Weights of a small transformer language model.
Size: width 224, vocabulary 32000.
Architecture: LayerNorm before each block, rotary positions, biases, tied embeddings.
Training: a variant of Muon for these matrices, 310M tokens.
Each number is 128 + 24 x the weight over its row's rms, rounded and kept within 0 to 255. Layers, rows and columns count from 0. Numbers have three digits each. The size before them is the row's rms in percent of the matrix's.

# down: layer 11 MLP down (transposed), 896x224, rms 0.126, rows 852-895, columns 112-167
# up: layer 11 MLP up, 896x224, rms 0.118, rows 853-895, columns 112-167
down852 093:113162136124111119133124139182124124132149137073099151157139130109081137112122115132150127121083128118146139126107116119133103135107111167124143131128098143128159133065
up853 095:178083128143089098152138133140132093126115132183133180136137117113127136126145112123099109160138137122170127130176153099127111136112089140153146094159129161111148159110
down853 093:171131141143154144139123119115093155153093124131142124109103109148115130110128094137133101095125119129081147137089154152169152149125129101119079148116150142116133123121
up854 101:130123114081104165141114137081123122114111119106124126137123148121167120148175099137096156123138135138128120154161146093147153122131141144117114103141113165120149122127
down854 106:167147151120072092183149117133131117128143093144102148140164153088157111142138162131167114095124151116117142105153109118137154154104188155135060131112093123117141170130
up855 104:103119122147122147087139105114188144079090114123143120139157143131163151130123078134129140128146129097137122132119118106101106183160157116142124122146153161144118149158
down855 103:127125138148160135168143165096132088141131124142128151160167129113090132083174114077137127134109134132133145124173119123138129148127124143135093160146106135119043128111
up856 106:066090109128132142126132102164137110114141132176101166110116158138111109120171139127088103104120117109126130128108162143138141145171084155133140124151119080112106126197
down856 101:110103120135139183140099092097105129139130147174133115137094130155139116112147109155090111108119133124162111124122116100158137129088174095193162159129166138124122114148
up857 091:165131132115121122153120170122107115104142111129115082144145140142145133164107117123112121143124121119122174122115085085122110144111139141132147159141151134128171105134
down857 093:144158138025101125143122110129146125136160083109110150096128130136139111132125140136149086137159099107117147141135162148118131113193116094154148165110118105134141117116
up858 099:128106106140150116104127137127108182146154137143091137206115149104149133146126090124141143160138140114150123163130154121162058189135143117160186141141144160146122104142
down858 104:146167122140127141080101122124160123120117117113146124069131130139110162116117149129135098143115104120076156149088118116122151073146155092111116194097155111131145140130
up859 088:126122178117113161093097162141154133108146134113117177117104110128182124102111118127154133138092132150123125133133086150117104159128125108119151139089131113132136117172
down859 088:123151095146131108120123112123156136130102106110132144099111147159116123149103091125103144124150117119133177112114153143145128093118145123131143152167082170141153091119
up860 099:156137158097144111143100100121119168123117131166118093108110112139089131106100179142093106130125078126129097114117153061131154146147116158153141173115144111125143163103
down860 103:122114132160077122148138132134159130131117139135126127114124123136164104103123167092124139117109108076174167129128121130118124113128152112126075129131151113120124132125
up861 098:174154109164139138100129141146086131180133125100113161129140142132134130103160111154146158147162133101119076113112173146116086096134078113121142136084128079078140179144
down861 099:154135149162126102100167144149099088159126080140090115098145135104110068142070117166110131135123107081128095110111179132149099150142145127146119166122143125179148163131
up862 096:105129133105130122178128114115079157155111115144123081149148128141130172127104142109125113113169141144068146088140144158133098131088132157117110101115127091146139108158
down862 101:157152134119136128075132128127131149141130123166130096139191093126144095121135143162120105096123127143110098112163086147121130137168144147145125143153131103130112112161
up863 103:138103144091126122148124112121141122105127110119132157152150166127082116119145122101110135141164113134148137144109122175121110160161101176137102091123103146125096140079
down863 105:142147108125108185148108087104116117144142109134108119107100104153120141122195123138143149143125105128087116122141158128177145151174060121127096118121144121135102152105
up864 098:181131135141124132104116146135148095113141129126147140178123113114079087144118105108167078169143152103092161127097143136111125118091117124096140120115069127088139094131
down864 088:092173153126140130147104159109097120160160154106129104115117106117125148164156158136096152153127133170139132185100135133154140142174108155161105156108124133154110110140
up865 092:124119154122106130141106183126133113117133156132143169144120135127106126114146105128117150135139140103136138165136183153145124132128106159107142162097123098132085134145
down865 091:129128112107121142143150108159109123118134116182114135158147148135109116113109134159156101107112148109173164113089094115126097107149117143072109097169161142137153077150
up866 101:127139093110174125147175149116097131100144142136143173132146130165114112159145116153119094129111139111126118144159121152124142129140107133155157126160146102130083112200
down866 106:111100139133146106143065116103135128123145182100146093127138124121093109106166102124122198114106138110106121087147157117131178138096076148116124122102145105139108113088
up867 103:115117124109126110152160132135118123097121113122154159121140105160104103179163172093112155129144126143111181147155103122129129138155118177139112122097117107106081116089
down867 089:156123149114122120135114177125177154158116154107114176148130136132125141110154175123132121142143127083110165153144118108147120129163116121118128108184082096139108147103
up868 094:160129201123132067138111136146174155154131120155128151132143158080154173080104129152111108104160159122142112151086095139086135114159103107154088135094142121158093150135
down868 092:105137121117127145136108085099135100113108166083133140144132111133138129121138127146119139098135131147125149101120113101143118172142165100151141145140160075132131126126
up869 092:159110127148156155133164135094117189142124125126146102149133105174108145110115153138121141117133129119119110097139179127123112100122120165157105097087168168123163110124
down869 092:143115114167111098121116075111123121131127099155098152093147121126122100161081164161164151139143100186141104161137104127143132138108155139105137146148159125124113192121
up870 099:115137115080155142131156160135166102095096110114121125123152125124087097099150098144104117098116120142106118111199135159113093144135135129170161117127139157121137130149
down870 097:176113125149123137164142090147104124148144160106128118126172145093144130161107138158136141136112071075112144149091116155146149138112099147139137147119125090137145122082
up871 110:163085137165097123099095141109123118133129098098138133144134132116115118149127134116137114158142156124138163105148132103129136184127144135143117112111121139143139132129
down871 095:139118157104147113131155124153066130111093172122126137149084162142102171137128109111126148115061129090148132067103128117120119125101121128105096165116134215125117127143
up872 101:098096175102128157110140133146156154128108114128144114162143127137079114146128111100118163124138114162124151129157095153116095157098150147142082145100139177088157116138
down872 113:074146116150090107115139097176125136136140153131151129130133127115143131138161118093123134152133139171137119158111112173151129113146116138152063149101156111148116153123
up873 100:142158126098155129115109149118115153115100125139109173166116139136156120082124045108134113155104144107130130125145153119107136102132094124164103147113207079137067115111
down873 094:184119112139132123099131140142141083131150149133152147114137129160099109155107100110138089121192068090139126132135057151125100102100112135117157140126124137138109170122
up874 100:094123173084139133157158148120128158160123122105089165117159137154116104156125109165109111150130137157134135093153131130124102117151133079110136176150093152121147148137
down874 108:144148100153109100171133132115078151137154142125115123141125116106090140091114126117131163129144151120125115126150139181137174114125110158149118146089087157132125121122
up875 101:111130153103103171144127167176140100117137104130090110132120099124199118097147114144110133162095143108082122096169115118112144102166118124146153134112092141114140121152
down875 100:175133150135155126086146094146113171148105137113151085133151177143095119128088139114137123103119141089154160164148156140157126127108099128114080114136147119154121170142
up876 101:163095085096151127160120121079141173150153097100122098166135138134123135161147103143142119126075136111110181146179142146150116102131092181138105161132094116131123115126
down876 100:139095109105134139122102123125094153139135144146123103165140163125117149122136120102136119092094129110101197125112146107126131118099174126134091082109151064142115108157
up877 105:146074109134144146108151135097121177137117159143131091121133117110110118129114109112110102103181100086077146123082144082138105119159120123183128131137120091124137138110
down877 105:141111142107140146135154110093100135113106133138132141113115135094144094147098113125076100115167175089149092121106127158122120125084117077071093102101158168121122131121
up878 098:184109104170054129113122111153150131105116154140114171130140131128132161122178131171096129122181120106078102128086119123075085146084117141137141127124127144110123139097
down878 089:090135148142119106106141147080149122111129158119126164149126115108158164125108116125113101133139152122154143124166165147121159106095133166148119129146127164143108100107
up879 099:141131119154093122129146129148103101117106155133091112120114208121122160113161106106128154137164161121103120135125085142173141149137133139092109154116115144119174116147
down879 096:122106110148115131088090091124135111128130086113133086119110149109100135130127143100137116138122129135109160167161159143132172133138155141125197135128159126131133151126
up880 095:184110123129114146119143165180157120090101162158130142131111109145101110113178131120124146140099124144109143124137110180149123133152128135131140127146114112183065111176
down880 095:093125143156170103149121125113165134129126134101158110130105132081143117109134120100102109085177122114093093139168115145174125106132138142158159146103100109117145118170
up881 100:142111150149104064141127165103116147116108133145160159129102137162134169147143097147115129162166118113148089105122088139096146131082092169111179179141128146128061121091
down881 097:142135118144137117141088157161146116144095101128072125170146175092098089104181134122142161095081121180131104122101098124158096139166125108106147129136107160093155092149
up882 104:130114077074134150111126148116131183132152103133117112104118167113125158129147084127106104145105100110125147149120182113145124132135145151134148098139105157076136092125
down882 106:118181119142158146139148121081094143160138125100134118147121113137152164135148146137128134152170161132124093121099080154126112146204127118128126152097158149136117139149
up883 104:116107111124176107154125102105086132120150090121125103139117161135081152159099178047175139110127122134108157138143141129179130122145126112117125130149130113149127155101
down883 093:126158118119159105139153121088148115128124137132143115173169106132090138131163088127132102105108123100122105136128101153079099145084141127139151119169116120136140119114
up884 099:109080129167165097175102108088150117125112156146146103119131126119125106144125150100119122153120102158109154151132192138097114090136142144136148100151108120130132138095
down884 099:156135148162143147143126119092166082132138131144137163133160137128090103140117157153139136123133154113108129154099123096120096151099143128098143113128141140155137164064
up885 114:120132089110136127123052117134110106153105127178101099114160143100109129168109107140059141141110173119148147073163134133168134123129149158168172131172121142141150147101
down885 108:064080088123106189149160130123136131148110141061119165131131187123102078136140124102097141115111141108134084118127147155125167119114146136153105090124119149142077105137
up886 096:160142149133102095160117150120150131123156076146131104131127125133085123139116135113107102128167148088115162131105118156140171121127129132101147162122165124125118126149
down886 097:121103155112154135094103141146153118134121168103134117141078150130138131124178083140152152122057094108141145105107114050165120127136139113133128088157128101145120121151
up887 098:131108145106134131156149132134148124131184128151126102132135107152137194118121116145130142141083162119134129165174139147128124124147126135073175133135147133149134130113
down887 106:142149131131112127089131128115132141141132144115133142148105160104124159165111095126131133089119153107094155092146143116147123136140116124122153097168164129124157110119
up888 104:139124097114128095164116149069142123152113148138127127148102117180150130182128133123125158146107097119156123146121103116112113122140122136112133120150161148118118120087
down888 105:144111091110141083154097096093120116140114126083157138155102144161134117154104153106126131160119166129108119121159152133162106130118148151121112099121179131101176140115
up889 099:160110138128154108114090176094137123111149197182126109114128145141124136167127118115120145141130124143127109121118122135124136102124111117121145125105158139130172128134
down889 093:093158115120119123144147108142140097132143106072111103176128146120150126128134176142099110155116111137145128119130119136144108121142166141148113141123120149152103140125
up890 108:129165152152152150134147143132115113166163105079161124104183143116109110115140100093128117141177099118136143115146104173140161114129140164133118127140165145133090116149
down890 110:128155132149148154130136141132086130148127136114128182098185085116105152101100118144150153117148099138164139101106176188113086104167169141118114137119177115154109165115
up891 094:147131147150144085129089161144115096121124124182087124120078119116148156133124128090122135132117152128139119146139141143147096145116120114160151143127106128113133124137
down891 092:121102137174127154136124103103118147143162146126143121110150136153086085108123131146132134175163116167119168107156141081083127157131130138110170142116199128131143138100
up892 119:163103075094142079135126157131132171130128119169110107115115120152141128095143177125132162150122114141116091141151129167145134090149108120116090163138120125147085091125
down892 120:142180112160127122152110124098103107143146088131150131131140149130137104144170159123097129147152172146126093157091056141110142101157102163106107136107147140120104098118
up893 100:134105105133152117137166123101101114092101136137112132156113146140160166141132126144118111112146090115133091131112136104112102154130134117149123105083144147152156092098
down893 098:129097151141146125147113119159117106121107124131108133129136090171091090130129110147071148150131107166157132143168112151131125138104104129146156145187119116119099105175
up894 110:090099084102126145124137152143129121141122142095101158104137156123124101150145134162101134128106121092101184098119122090093103108113126109107112155141167113096102122159
down894 100:138133146131132129112137136149166100097142125145107091110184105155172126127103141177113133111126106116139097137122115137138148114168141104106134158134115127060139144146
up895 098:156100092091101117104123129131155134119130111138126129138094140137137132108119124133194133139132116152166156102146139128111114143184119067157149156146121133092118131165
down895 103:127123164135139149101134130129143130135122160139150101146093121108124117142138110135115182163152126169165147111172139092119140139127132111100130116090122127142154144113